{"n_layer": 14, "head_dim": 32, "norm": "layernorm", "norm_place": "pre", "init_out_by_depth": true}
Each number is 500 + 25 x the weight over its row's rms, rounded and kept within 0 to 999. Layers, rows and columns count from 0. Numbers have three digits each. The size before them is the row's rms in percent of the matrix's.

# down: layer 6 MLP down (transposed), 512x64, rms 0.309, rows 37-136, columns 0-63
# up: layer 6 MLP up, 512x64, rms 0.284, rows 38-137, columns 0-63
down37 093:477505482475489484539467521492464476498519528525518459472504506488517491551490513467514509488539484491516482489509476532445486509475493468514501540479479491453505525504509583512526498491475486
up38 102:479506520446517490471494516483492460498566530485505498486484497466485519495491505484476538468515500500523513501519415487490529476484543459520482471498491502483528504461525528495507513496539491
down38 102:467536513535515513519533517543488501472507486484492446516490476499488498519535480511497527466482528489559452462513534483498539520497507469505499452464454482497500512481499532474495491486536496
up39 110:489502520533479509529475494480500524486527483475508488512515478516433474454490527490513498482465446487475504481472490477537487513463472491499483481495491484491522475455523488508480532428471522
down39 099:493498525451517473496551508503525497449479507500524514473489510452525461520528470453483477505469504453503505529494474504515504527509506476483517502535507510510471583512503491504522505469481498
up40 091:470496479532471513483489477477466481496502462463493464496499529466512510510512469486472481519497484515521518451520475510556536485485547495551502532487522492547521531489507505505502462490472544
down40 093:491503517480508535509516484516486476490482552505512500454516501508517495495462551526507529514482506515456454573512533523485471523547489496443462471487493495499495495486485489492487477533518488
up41 095:484534489541514491538501484513486520475495494510521466563517532511470528435539488482465512508491494546499499463450526508520495497471507481530509514484533512516515512482497457471482519500532482
down41 093:532515519467498513508512523499491502513502476456505536467456491485524497499483533499522562530479495481544492540463489533499521506501486510460467531489472489455511452542521521491515495471476518
up42 110:490508507515525517537496536495508545555490527518523531512493500484462568472502492523531492468531511483479528452495524535538504511502505498532477527494536495544496530532522489481482480509513520
down42 101:527471506527513497493540474479492503479540480511521491523510459526521456512500505500511538505519497501496492555485474475507471512500479458528474541486449476507526501442488503535543537510469497
up43 104:509501526481498496548472553521531444483469515486495495498510489525489535466503510548478565513498463518506496518498499517462523471496497527505491495531489511500502530457486471498451521455503492
down43 106:477486515495500495536503477545540506450509505475501472497483475485504552506495513525505525499512491491517513540508511477475488524441493534490484483514524488439509520491525452432501482494518467
up44 092:493470488496485510502481479473485519495471469461465525510510524486481535475520472463499523524459476506499540508539484522477502445514499516453481485506545491526485516478508532443486487466464523
down44 082:485474463497499516508497491478501501463498543510560486461491483469516485522491519519505485497502509461495486488531559493539524547468521496533474507502535501469452501481537474542517483537508490
up45 111:480512509446522501526483545512493459510520521462513456511473503507459487503462499480507521512479527489496465526471472470467463494479477446506463506496462515503472482507483496477541460504499471
down45 105:494446468501515490508520522483505492531495503484465528500447510500520480494541506485527514509469530503537480520552508497482442475544496495512518467484501512483493511528504499448490526443500538
up46 105:517499513464527485501475511495453481511505506486489532506478501483461484498533494513519506520519461514491498515489560538459522497471541491513433483497516477455532513519453470530467506524492513
down46 106:463511507476518461498532487508529521486510468466521468480470499501487490550511523499511478506501479552502523499493472489489523509505536529506520420470483492488488533506522509456520477551517473
up47 107:465478524525481488491440540514520513470512457563516427517496513509498490526529479478477511513462485470525524474485481478527496518507474486488510522488488453503515517522518523504489513482500526
down47 115:551484528488481456508504544494511568515511474555532449501477477470539498524497499475484495508471480478482496468545478501495498499504481491492456526517503511521523496491503505503498558499527499
up48 086:486522491474482494498490510506512473500478523484483493470532537515470452483508521526445495490499522514515423466521518533512531509467501510511491508488470494497453529441504530481515482516461522
down48 089:485493501512515516477479452478507514487510438529524503524474490455488522489488478473558505518520469494488553539485489474512484507558487498472521496511470500511520456520499483518495513479553483
up49 114:504494505493496479456464495526479507498450469456493531495513483474490504474531507532480453478519518468531503467485516534501501490473479517553507532470486454447499468463495480461500492506497515
down49 103:525494498505464528490472527498540497485486500476504503490532499476464554494479476527524536491532552497481526456512544460464493503511494524526487513483495505524512487475528510444488503486509441
up50 097:504491519479472472494478465458535514486458488504490512527497484529483528499428524506463515492513496447488540545464527478492483476522490481466491492527483494513467468545474486493491486525513499
down50 105:480516524491492443492461492517512485482505505457509501487510482446491490464542542504483471556514467519516519515492536524496487507475470490475555501476517556495494469536514536507500505492499495
up51 110:469490500516516455498470491455446480485502495502483493486466536479477477485502487479500492499499535463476506486525439502501492483467500534468462507464498481516477538493486465505531511491430499
down51 097:457515523511490451517511468531495522496491486525549507465545512491515509508482562494451483528471489482509452514499507517565474501513479463507516478506511507472518551519497496515519490503488510
up52 090:517445518531508468536498514525517500483473478505461470476486512502481538509511555528498508530549490522509510475494471521517512493473507505530500504467562529476512491552502530480496482521471524
down52 085:495475497493527533483494505524507489508478496509510467555479471499495512486514520479556509504448475452542490479549530524517485472497474470517482527553497485506472465493506507519492558483505485
up53 091:495541501507488477492512495480482471536512474503489558478496507519479501486512502506493495543521465505486545495448538520509505496460522504499549469515525521474530502504468484540537483538555520
down53 107:536484547532512542504496492469492421488463528534535502503492507495509507488502504491513530495516519475515457504541482507500507503511493486504502490480427510502447531465478519501480520463501502
up54 109:480527490484459518471487461492484441499495510487470501463510472492438490492471511484482501511483487494468512465518476496514457496476501494484487492483457486498460472453463500490467514443514530
down54 075:510476509503521470540500524461527506471487496493491480512470502451533480496537480508525442482469504510522494508470486550490509518496506506463478516459553513475522557518508483493507526493508453
up55 105:513500457504492528514479497496477444496538510512503510494558492487516497509500487436505518505473497453522505456469502469500492469523526470502469507516486476496517515459471452496497536486450524
down55 100:505549452503510562489545461457536511520505489506526466491522505472474493516491505475521497459497478526468449486465505508500459480518532532523518516481520499523514493533516503494539493501489480
up56 093:450509475494506498532538516507530505514456462497461522535515515491449467497513530452469482510490513501524523492487489484571492464504490548536493496508507472503470478534504483477517507494492517
down56 077:516448532519504479476501534459490479507497541501520521471491475511563521519486496530512515441518507533468443498485523488489519506456490483462505466514513502497502517501508512558499503469498512
up57 099:481488505529473507538528492498462478490517486504496494512460494480476490475444479463510504491474431473490502551496494490503472525504493464482481482490506518516508519469503441455474507473528459
down57 075:563478483491537467512500508502546489531493524528523526498486496506553477477485500526477498502457527488533469456520465507489505450537442500495493501504465505478512495528506509467465503499482499
up58 098:455477516542501514481512512469460496502499494516507505492446515466479497517495505441498453526457523520509476505483507462506503495474486467499469519509470557474475471480532492474485488487537531
down58 087:535506484473469490475508488482485484490509506470503513512521477542457510506495496544487552480507503443528516481490490502488508495472545536494491453472527501497488503534493499564532537543472495
up59 097:483476510495512529474484534482493479529561452547502487510542493499497492515489534503462528477486473518452506476478535491515506476500490487475493491519530518500475533533491449474559523502501489
down59 098:477515532522471522461467507493539491457505522506506515523526484475518505512520549511474537483488478497510502467521473451528506435535481518501479519477483486547496482514540497484504527464510470
up60 006:470520485487457531482478450504470486512475504484427468513484536527460498506464480469492482482502509498498470425483519481462470514502506498491485482504501470484504471503476477469484512483488519
down60 008:535524514514532505515532523529534510529534494524532493513535507520520518503524514535517528518502521552520528528555514510525525516524515524509507533516524530528523529523547526524537514532512516
up61 095:494529467498542460519539503472493500505498504502492508488561578498473499472526513492475487506544552479495501500546524470493495499490536526531504492504468473451491508485490470488477486492494513
down61 086:509445520498477510517466466472509520497540479491506486476486485519547540485509489495534508494459477569492489503476498570464494484529484513473516506507503509512491513482519550516527495536501486
up62 111:495497500513500479474474502557494499536445518553501506523493518480475451501481502465515475487532488511487486528565460502499496479495569497503473515479484539461517517497489494502514511474516508
down62 101:461523510464480532500520513481475477420457504477523504480557463508478533503533498488507542522514475501509489485475498516507519517489493500469551470511499505521508482508526507513527470539531500
up63 098:523510526489524488489441543501534528487488522483493528475515476495518478529444474497480508509493517496449504505483514512510502520540456450482486520537525495522477545504474523501539513473528484
down63 103:490526480512529536501506484468486487513488478515513468480485496520485524504526541480434463568540522500507459554479479519476503493527493488502480533510510467505485501497513509442492464498503512
up64 118:470491479478499506505498477471512483546514531490492529506498541495490493493538502526502493454489458477468500520480589526491542555520488538475500495524482508491519524530494494475537504503518511
down64 124:516490469504442470519481542522499511509522487517472524532501518451532472491477472464502509543518489526497518513504507503432502508509507469487500508504522531467505461491492492543507554538513487
up65 097:494480496470514485517484525520465456542511467491546469497504508491480503482482507467502511534493462552518473543478517470541502509491487513475523495501485477515489526491469508510517449428513516
down65 096:508468501479517547498513504474473507520520510531485497484537501524492524496510495520494522473482547464510488485555498532484513447528507525484512492474460504473461500440454510500493522550478499
up66 115:494495449505520504526481507500496517461515462454461465508501509482506485452484487500493501456488511488486465523490523501449475467489487492496479512488538475455462505464462446477539495500477501
down66 101:472519491505528506513512475502460474536517555473513508499461533476492508489529505469510482508503521492494496513529483505503499486436473436538536523526488525529501543490498476506536491514458468
up67 103:473527459523457490505505512517466460482497524514498544527480537505509509463492475459514530516490522532469501484467496489475492527509503475554489501542492522506512490540539487462508456484526469
down67 105:474510498498482525521509537511504529527515514496527462499470440502519497512461503493494486473500521452494476508515514555469519436495500516501500528493529508481466541490548506546472499460488508
up68 107:441476472484500489481470528488461502472486492511449499501511471499462506487482459477450512466539464482509488472476510489468511520494513477469490496486461515504485494489439493526536480523522521
down68 092:476480484532481549550554482492514514511491497503496460459522454485513462506536509484529506509498521504479553513481517487547479468483480515535505516481539494500486477463518475479501509488484461
up69 099:478505509461497482483429491477469536466480513499497512516496538457521497458490503506507497497492534485461508511474502587493471476510469511534500510504473489522498529535489487476520481524485480
down69 087:556502508523462473549500502496531452523494514499511496525491464445484538455512527524523508500528490559470500490498462503488475498524502501488477514528493534475476509505493512507460482516503458
up70 087:485514491458518479513505530470471512497473497516508493466499500510453527502467542475453491495471527503493497512439465518445515456500530512474482536507481509542491506445484512487467497488489493
down70 081:488505526517518473521489483523491473490530526490508517498506469501527461492470514543500490491518472522469501457546499423520512500469501479494537498473484484450521473551497500528539487471505483
up71 109:521493535495515477508503488504530490507514519492478532490560500495539522498481513478490480536558522515497524552446529510521482530497487452515521488549504512508501519456512491549524522495513525
down71 094:446493450481487513558495509477487516471467524495499466496504512550508479494504494532484515515493532519485463480521472542499521492533498545524520497486544486474494479486468514471486490519543461
up72 098:520512506515498489473470515484537484499483476551474486500547512510522491506525564430503445506488514521519548498532492506494512543529520505470518535521508459515506509476493485518486515520511488
down72 090:484475476480555488503519504525500551495511483475521499510464484526490516511498468564540540488484520500503510469495516561536490459483455497522493504480525536479524468482517480504483491497472491
up73 094:467512492523505492511499511511504487516522488489487498481466526500482507512517495541503483541475445502483527465512542505410487500475522513533483502456503453464512500500473489494527507454462505
down73 094:499548500487543512467477507500504501508484443499485548450494491486528501502501505551485492467495515476481482486545508475523539525494487525465504510518503507479490474531490445523482496544548517
up74 114:514577533448509510533510506479516448517493512498487522476491472472450510496514497515468450496482514537556486488511504529474512464478507483531506505536497504457481508510495490513510499518481486
down74 125:467484453557517500495452467545498486514484504547552509527501513494492484508509518490502481489505488506521514487469473491490543486497462511542539461504497499476455500513519515498503540549526491
up75 112:511518494464507456480495507495502444512496481489492509544516476529464511500535517510486538463444487475518484474508465524538548537469500498476489515521497536504468487501511490515512440523484484
down75 130:528482458496543473545444511460463486533478473507487501512475503488526475490511525504460503516494475495460514489538489518499497553512501514509506524497446502496529522501509525486537484497541457
up76 097:522516502541502472518488524490502509457502517477502499533519519461466522494510467509494499461521482546525523508497477467528482523470508493493475560521461483547476480483537510487500512564526496
down76 106:470476510522498524519511516501499521493473513494492537488525486526515504504524501478482515499458465475512506517427490470529494504539511558468494456506468515518562476531471518520520503521477468
up77 095:463515478437489482479482516476514463498525484517466504489478568500486487535501487493509542549515528470494509510531509487514520521519487453490483518522482493488485490496522502521488429526479519
down77 094:477492532514502523538547484521508531535475518493512468517488460470511467490470557512533447480454482471490461516463517477524506470512524519487502494464498499490529518521512475481523505478498474
up78 081:465471497533462492485475456470538504497470496468457470493503499500528494481471532503456525510461495506547499497470497520509506509549493464520468505482542496485525473468549492495506500466488474
down78 086:501522497472497516515526542477468471503527542519520558491471496489456500509508465507533450501512512521467473527535456516511499469482502538482453476492490485520446530505474521509506500515502503
up79 113:439441505520494486507487479542532503526491499514489498508469454456520492512509484502467496522467483534505542477528475517484504505522483517490499473519509546501499444504447463512524499516517506
down79 125:467462518490537506436494510535520530550527488490501524508497486487535518480499524508522497474518530485492517493502470471491507507527453492511496528532485516468470475503488488443510495567522514
up80 091:453502499503518489505535495513523495490495484469489511486544507490521486498524524532491535452479470480490493537476483459501521427515491459521475529534497522491538494472434491491492501514470496
down80 083:454502494509515542442478499457505527507510478512526474527478460527463553479509477499513516504526472480501476491499545490498498504511537502524493521510478487493535486527546523552469470515500518
up81 102:468526456473487507502482477526509494481532508470478423495505500490503483475513506507485546486459493521490470468510499483518481484474486525492467493544499482496519507503441515520496483430476511
down81 094:531479542523515508506450541528505478491458525502494513520477483473464491478476490484566496484497472481486555540508512516515513488505485440512531489507470523514479505519536524492491463511482495
up82 108:495494474495519504485467522513469473469493493495490456465536448444480471543490475509482491504491536452487528477496495491496473509540517506503489533486466518472485498512483468494449467475515535
down82 117:520505511496499496536468499511504481481465500497494504514464529538527499478513535515514465531494488481473468557532536513490509541515443524465461544497475506484493482502504510518555511472488462
up83 104:509529527509443506508483461446504480486488476487503547517496487515477549491468465465494498500513479556481500533501481470524487552499488485481455513540539493471512492507510500516501520531475497
down83 111:469491523492493482501503488512517525491560494507475502474520435529475461494520486476488535533477484490542467500552528463516511515480533525480509491451483507506494494514489510530531521448518499
up84 094:464514498532540476493485466542489512503498517518484510509563509491545482502502532492481490468468482494510490476472519484518486424484549516483483524522518475542498544521504479500522478490489524
down84 106:496532546551501555482503486499492464501496484507490502467511487498492472443499508515490473469488520555528516503506474539454523504518518467481488448482542513473503511493471519532535517499507506
up85 110:439468524497498502487517498504498505527499467481478494490547484512467475506518505523510522502515501507490526512490467473469508479506494438500487494462499515432541502469495518480522514436539531
down85 103:520492501469467454468466504445506511492520519544435546505480496502513505465524495512528542510487526450485507485495492495495507538499497506500498509496549489494516545503534515458496508478534515
up86 102:492504499469459468484519463533500486511474516497456469462481497475508484494551473476498466504505493536514492509500504480520525453420506513455485502514456502472481484496470504479465504498474486
down86 080:511486477493491501532506440514501563473476487497496492485480515499521500503490451511513510477509523503481488525473513452532483485564536522484519503487488457520523494485510437540530521489507515
up87 106:460452488494508522518466468505493440493508493514500514488520500492493528450502508456464478518461501496468520509482479516452450471497489553490457480477464503501503466475500470486488490526493496
down87 109:489514496474499530497496486468509501486508531492517472548504511514470500487502519508439504489456463444436503523491481529491527546527504487531531531480545528524515520494474461504496515497491517
up88 111:543501504494499523493492469467540491493477495480504505453500511486466466457473519476474469470497474479504465517484490503471503513468483489485531513516451469473476428544485522494521496497501543
down88 096:491521497518479545525538433538485511442503485473535469462461527499485495516484477530501532492496529515470496485473468509498473504516498515558489497495523532529477502510522491484537499473487491
up89 109:500480493492505512510471462509502508480502468531481497508511461457517488491516506489432535548481482528505529450471491476525503457526510470546500547508456498503521505501499475497491491522497448
down89 117:481509492540497465496496502524509560489480488491447458538465469505519504500482497491535484495506514508491448458554490500546490529519501475526498486547518497487514498512516504469499472446504519
up90 109:537525464500514485510498515542488497514518458486486509506499466484528486477481488516494480526526483518501584502481511473488502535498502506500491541501525508530523510431521471551490542510524514
down90 124:542473498494493490483509493504525512497504466542465461532537482491567477445517479481529469507508517527498521490466505490497492482526489481487519479503555464474461478533528515506487524492506535
up91 088:536501485458449520529505543498492518531520486516493492501492485473475495530497500465491513494538468567486479548527510474509551502485488470509521512521515472538492539526455506505495490487504531
down91 077:487473527488512506499515500502526460494502504497508520465516511536494506472476522556501494489484510447495564510463533507502486504502498514453537489491517547455488473532536528483527517525472460
up92 091:502498449513498440494476528518466481488471481447535448508473499461557521491491474464512440505497514488492524486499528510486480501503472492481497525486542464507505505503497495489475488534481487
down92 074:514501507522494524484529483493517522489505476528493543451480528502437495535489511513502554516480519504511478463477496499492503497491486510531487451492480563488455466489466498552528497497518484
up93 112:520509473480488470516499460504510487462528461475521513482498457480520536473503504505483494492466453485462484459513498472529485487483496476514489493488484453513555523509438492529480459514497529
down93 109:469482502517526477484448539474505518489565502484508506461530497500523469512460478536489487538501512488471510536492532536486468517523485474465520452487486485507483512516497513510482480560494511
up94 103:467498476555473458480517474506485507482493501491552500512532498490460501513481498547510511461468509485503512496458494460471540502488508540526454472488465454492534488481511491467520496474522508
down94 096:501510462458494511533525545487534521488478488482475464506498483472507452529523507527500532494465521519553487509490460527530460496494483475510503516528522506491499516489545519544465524494452507
up95 109:487499503495492483518522476541502468538512511439512489532488486476561496464497500510491553523439489516499497513490491574491515493494494506491517504486491474507474497514483452477491464460504477
down95 106:504475491501528526504536546474457486481469529508467503482530516501452494492528483523476476503507491527510502459496545471550517507507447455495489485510537468501518512526496534544524497476516497
up96 097:492500505485513489537485531468489505519498497507488536491474498523444492465521519531476499513528496498457536483435485479470479480451463503511523480468478436492506483495469521486460496485519508
down96 093:535541487537515526487504494529492491476461484480558596480520503496475476490497503536533499513537497502468491534502490541507492495488480469487516474495485501472459475503474508491490496472497490
up97 097:482501496497511479502495481501473482498472491509509502499458509496533534480519479474481483529510511519499504519510453518476554477451535548547483547519492532470492466495553503528458531520486519
down97 083:496487514494470479552533475513507516480512501530520452522479523487479512499548525502522515498490489508498486444488512479478502491475474544515490505509516458485548488484483454535494479541465447
up98 107:464496529485479488509446529465502519540480540468482537529461470493513507548495506498511473467535491530463491486462503554490520538521537500474508520518492492471508499508512473518473505512529508
down98 118:462526480457519525497535500503504477503500511515471503499486461468506514460494512502480497506447548466502453505439518543495460524522504510500523486496555495540497545506514492489505482495525517
up99 099:455503505498535470518505523488486546484523515485466517488504510499489486446475534497543472493482500515491476489477496495552487453536503443491508495521489481481463527521501491445502457517496533
down99 096:521478479463499494533497547505474474513472496523522484578478489493552470514505454520513493496489505494511533513515489473492498500473476499537513523492472448476494537505507519550497493504456518
up100 092:530519523511489451513466494494479503507515481494469479490494447491508497476553413453518522492484484454508477520515475535525515456493518481490495477499525481518465474491483507478513515495500487
down100 077:480512511495462500474490469546523478506525476510563489507523518525487484510515511544483483498472471492489486486479511511539460521488489565494504525497503439495497485516523469511477559482500472
up101 091:461499519458455452515476493500546511532479519457509467541475516540503515539513522484470492536495513491503493479479515516512480492534492494494507479499484482492478545519537463500517528511459542
down101 109:522494519519477567494525482532478540475500493509501495469483503530512531458535491508457538512480500534486467445498515484521482465487527500512477530492454470543504518484500498509495524458514507
up102 102:465512485484505503531511490486491561515488549512464544491497494513513510506516489498547529558518495515501501521499473481523544544455517491546494523519472475474483540485477507492545519484501502
down102 085:533508494520507467503468532494513490498494494485482499488454518472473512505464483519436533513484496525496509516487516523533491501559463524454506461520473527501493459532561510516476512499473496
up103 106:530503501479524489523510557492539467521510484549507537484517513493519515486431496512527541527468468486508516515537488531493520478514493528509504514522458520496491517540480503502459450513485502
down103 100:529521506469525441493500481533507509545490449494518488563481455529520546466482489516512504507489459525527515495496500538482505507484522481494533474463488522505514524501503516463468513523477484
up104 100:527487516523467501477508515526497501509488445523501513522500473532491478473523479507494481511440506516525478477487545458501529554498518478516522527520501503460504527471481444459542495507527511
down104 097:529465521495501460490501480473508497487503514514520480510467538494500455469512500504447510540472491502470485507498548545484452523483464489499508525504477478512557515488486518539470472513541524
up105 087:501513471491474504534501539519463474508471478498492483464492522509528523551502513467491510505457487486498532572471490481516489549490465522529467484488532512499481496467519546501499509480506539
down105 077:502531506480506483513494461487539516501511490479500530496494491464464483487523488523524519480499545531501475483504502466505500435473572506518537534461496495491514499503491450549521457509489501
up106 110:494476533491466505501526509488525540529500475540476529459504500508446503476445496504477498504508470542467494467518492478522476493465533459460485504512506541480541532472503484500536485481498496
down106 109:496478519485503512530472523503486501531523481501507480484532469499487570494467481554511493480487505518459472519488522448463496529483516541516496497489487437481522502465507501543535507526506489
up107 096:501497487494463492512535497498482453464514487521453511483533492502501507485480560475499503478488512467457529468480495449487459495519546490470518490505493465457475498519451480479500477480515529
down107 087:509471479483491469515500500487489532482527525526480489438488521486554522526543476504518503474485542523520477533481522488486480497484543500467491481530533462551486534504521494487499487537465504
up108 107:524462533485499507506504500550506534464497483498508488553476440490488523489493497525486484491487522511488513508487495516479489455469441484472477521469488455483499502444503446474519513508521513
down108 096:487509473478494455475537495534460487506542531525502520468444509494485471517477498456487469485473501510544526498535492481529479518500517497501458495512503514521473513530504510554541497494538473
up109 098:461529463472477509517499504507507498445494485456474516501542520475493529509454460498493503510477512494521491467475495513507458494498532517527492554495481489453523522505507514486533498476431488
down109 091:518442450503455513475478493462509509494475498504506485472517507494480513516491510507469518527505482479528540507495510481500521457487544496476491502496466485566505495509520553501527540467468539
up110 094:449522520540533486528500481533522482509521496523484486479509475473535467485496545523505498547464511531527492500509509469507507499516558551504514493510459505495517500489503496508489521531539561
down110 093:521479499483473510507504488511449490524556517506546484502514493496494493474499486513477482519541499479512530509480481575464478515497472472543483505482528498493491496525470545443527493498462518
up111 096:473536495539477532531507475436527479505502484523484497485516468475473490536499503484474505491522491524514487475478482492479503471474479511487486446527539511476511472489488491468561523549528507
down111 097:482504472504483458493500473504515451503471498525475546480514484544501481549527504491488462479491536517475483483554505526537507477504507495478514540513446531517498506463464466538500503499502525
up112 107:516533520531462458483501444481507523499511522474462518478501488513499474514489469532461461496490487413470487471490464480480493509479489507492501513485479482525502529507496517483475476461477480
down112 094:506485508533474462461479485511525495501504548481556520505546497515491498484482500500507481539511518500512466499547530447480508510505516537488469499512521510494476541543515490485512513442459473
up113 090:442507528519503523522503531501570459502478475532477528516503502520540469513509503488458467510496523517533519519493504489462518533496419489489529493512497520477476502504496477494511496472514496
down113 105:467452523510506526483497487524501524509526473509494467494530521457482475523517486482465513496505511464512522469480562490523494486457478471528518492496527476490533520507484550498495510511573482
up114 113:481494463516500476530504473440512488493470479480495506492518499462495490469477461506484482467484482497470507435496471496448499510495491522456547482508444529476493522513501483490465499457489496
down114 111:499506487499537504469479505529480497476476505528481442483489468484487513466455531505519463505517534494487499530514499515508483523506500530526573529491498512499507511468533559455495514510467533
up115 096:531505499482481487475507522481480506515435467542488529510511524490520504510499509512544473546505498506535514511479476539493538497453489466505504483480544513480504545464498465486549474501529517
down115 086:486446490523513550501494493496539492464509509471489495525482453501520461508479487487521544502524519543489505500496522437500531488483487514492549489466483470491503485492536524493522509450460497
up116 092:440555469556428504494494527511477490498500495530528478517525464509504515493503460485512505517490488511485488464488472507499498494488494484512466518483553487492517513517516463485454505477483538
down116 094:522466491493486505513503475510510483522520543459539443481505526507495472487518506460485533533505493512528452460543523442495475488448492500507515482476500466510490495488526518497460529501489524
up117 095:501551510557472508517501514508469511559481522506505538497448522479524511515504524492494472519466488464518503476486504562487477486551504531506482512486480480505490516505498485494525498519565504
down117 089:505473539480517530489513477471513511477514524524485437537523491527471528454475517497498524493539500507494509492523534503469494486494482529524481482532504537521480499470531507540455491512440519
up118 105:522516493516491501505506558521518526527553470488491522526536530498512524514520540528490481490496486456496535534487510510515520496476488511500531522474471526510556502457526522520504440516534507
down118 099:501477500470530500456537496456476467477506483532509506499469493530478484478537494490502526474520499524498498539453514515469498510555508459476513466497499500539477537528480505533473531549510509
up119 089:492500461494512475536513476482515511478491504478482482524493486470508502486504483478484435551508523532477510489449513474499484466484442504478513489495487486499522428501466505465499490550504478
down119 082:520514474471485540511531500493525506463506530538541562507528479495502480511511476446501520519482539507474460500513527469459481508467517489529541476480493485485460535496503507501503482472477522
up120 099:483454500490467483495446508536456509468493517493518484500530500507488516529521497468495486505482470538480513449484517467467511456476507511472475500518454532487497517521451477508538476507532473
down120 104:551540503483483532468518503505470520482469531511500465515486490494439504508565525487484461532515529481481494497488516487531521516503508508468523504486493530455459504517486530526522489482507456
up121 101:549525527494494522450493548499511492540530496471500506502510515483508487471480517537517493485498488495460544492572449483517466510512515536548461518506484481494486471488499499490501510486494540
down121 098:482516477499493521493530497509512545543482467469496490534469543501477501474492498491488506511525513455540534549506493489515518477472502480492533531483534556480458488513533448479499499483479475
up122 095:458499557507536486508501477464501478474499478517499490505557520466528492474493468502521484474462544533503516483490507504473529500492542531513508494528514436474473510514465500511507485543474494
down122 093:488499475514518520459487468528489553489513526504511484482444488474492480497517526480485449494568446498512541471520513524512487525517505481496480457511515520541500514543489504483485486508482477
up123 100:510503496494469480498481497484536479506542524460537488501524563518494494506561480533492508547476476539490522476472528465524514518500490529547488534502497456519484528511502499453498492491490491
down123 115:505511492470478512536472491514489518517487490505468516474508508489470550466517483471507493493558546491464528447520511497476530507475528535516500470443533482484491488483486484482542474537511519
up124 111:492510518526499439502488444504531529463469498496500511477467498505453518490475485550491514462485475502499517495509506514475511454451476521511483451497466479479481507546490471487518486525496472
down124 108:516531458528539453490474488445517501496508451525523535476461528507523492529521496505530474517513526464512526493542485492492498485527500546518525469480473520512498512515538499481464484496511468
up125 107:488504530475478474531494468515499514440485467501513496499484484532499474478488483437487466478459513522448537498482495493528551503510467491499492497499514509501487480511473429494520517459504482
down125 109:506443447534557479511498499464489521544454543516469491475507528490486470481492480527479519504532531502533493507511503480514497516510533499552499466471492495544500515497470520480491506523491495
up126 108:483507491495499488494499530505492454500511531526459526528564452505471461469496524507488499483526488500507507526509509540482522540501537490481513524509459540507507529509538530531525482470550502
down126 090:477504452509475497451515461460492579500506479533546479477500532514505529515497486508517500478451522496490491488518513499513461468485497490503501490517556487529521524498480503463540496498484477
up127 113:457494477495476504495463455480479500511527497491491507497507500505490537481507527482492490485484459474488493409493498485481485442515481472542502520487496485475499514511465477470492471465450472
down127 111:508497494523471544503512491489512511528513512517453524501500551533484526468456483500508441464481484461481475523476478490519458496550518559511467484503487501527511464493482484514516520506482488
up128 105:507511508458551488495441510459504501501488459480469437492499477483471493465477498520451508494532505499533502476512467469493501482503541502531455482512496497476508506509465497528472515516482459
down128 107:486498496487525521471499515537509463485464500539485479473523484500514516503475486489492479540485532525507502476497496480521520575497502524471463514514480515541487484455573498497498545469502494
up129 102:497504503527495515493491513514466529521534507506505472483485493458465493512516473552508514469564524510485515467492494500492541506473501511533505561447488511485468502503514485473512473543522554
down129 113:506471501570494516489527498510493485444493483487468482518485503516500485518450501513524511520513527492515524493486478418513485476514453488514485527463494511471507499475516530517549488473528510
up130 106:486497507464473487475500493500478539484525525472518526505464532522480540509514500509462492543487494473457479496461531467464494513483541479519488473500441505520497509506475504463504433501521509
down130 094:514512510475521545462522470481481508544500525509504509496497509489481492503467501463531496493550517504479465519538483473498474545468507491532471481510530495465442526506487493514429527495493509
up131 092:515566491541542496513474448505495484487545516468519472474512531473487471523521484489528519488499519509469498483524532494516520524475569519500503502489514467523525503486499485468508509451488516
down131 089:483506459497496509465515496490549499522492522489505519502474492499504520456477515457473509509492481468545528509513491512562523508498502496438489520536502540504446478477514529474528482550504505
up132 097:472518533512504490430495500482475509521493498481491494501480506450489527494461455497505466491463485472507481481456460486475498503476493493514500528507492537477532442512476551497501509464534523
down132 105:440573492480486493502473491501492470473520536492498523507462487476534528498507516522502553493481495505499506495511485535508485511452502569499502506531474515508507486491510507535549498463474509
up133 098:485521485514448540495508525456523470467525468481473539519528480459505492509466488536501499529513505476491511465467466497495527510507483532488484480471485529520512493484480481489546451478546485
down133 082:469489530527556508492531475500580523504496502494484502525494501479491529540515536516484524462528491500511470496546530497509469494452532467480524526515490492469474500493528509524478486475478489
up134 101:519537521515494490520500475522519546476550510514461490490499481506477491475525550518524481492516513536466510515486507478499535543502521470494509522490542473478483536527533506501546464484555484
down134 099:499526493507572489484491474488525468468534503485500535515552483487491547501493512505466528448505483477489534474488533541507506469520481520496488507510508466471477468462514535500485479511534485
up135 094:471535505484503435484494506478503479525527445500495495472505469503516544516506509533499515464470499515493522503496446502490537465496503480490542498513455452518524523470489557492495471497503491
down135 103:516488508487473513521538494486522517467536467504519482547490533509486498526491504512488481453495549464551466470490490510460478474523477551528503463509482502506492489498523501542541494455490498
up136 096:503509530541499485513481478453473502521498492505509541510550504495483499445468505492455555521464483491515512493497519500526475557484502517505542540471478490530473516473486540479478507489520502
down136 084:471502463469490470507512508493492518499507478500480482452500529485559505509538516492517475460493517496481458480500492570474499454545508554512529508480547471503510513509482469504521488510502512
up137 107:460484482509440462484472517489518493489483508500523491490510484493439481470504499476528494469498450453491512514486490549501478525478467534484519480477471465460497507540520488479497512496542522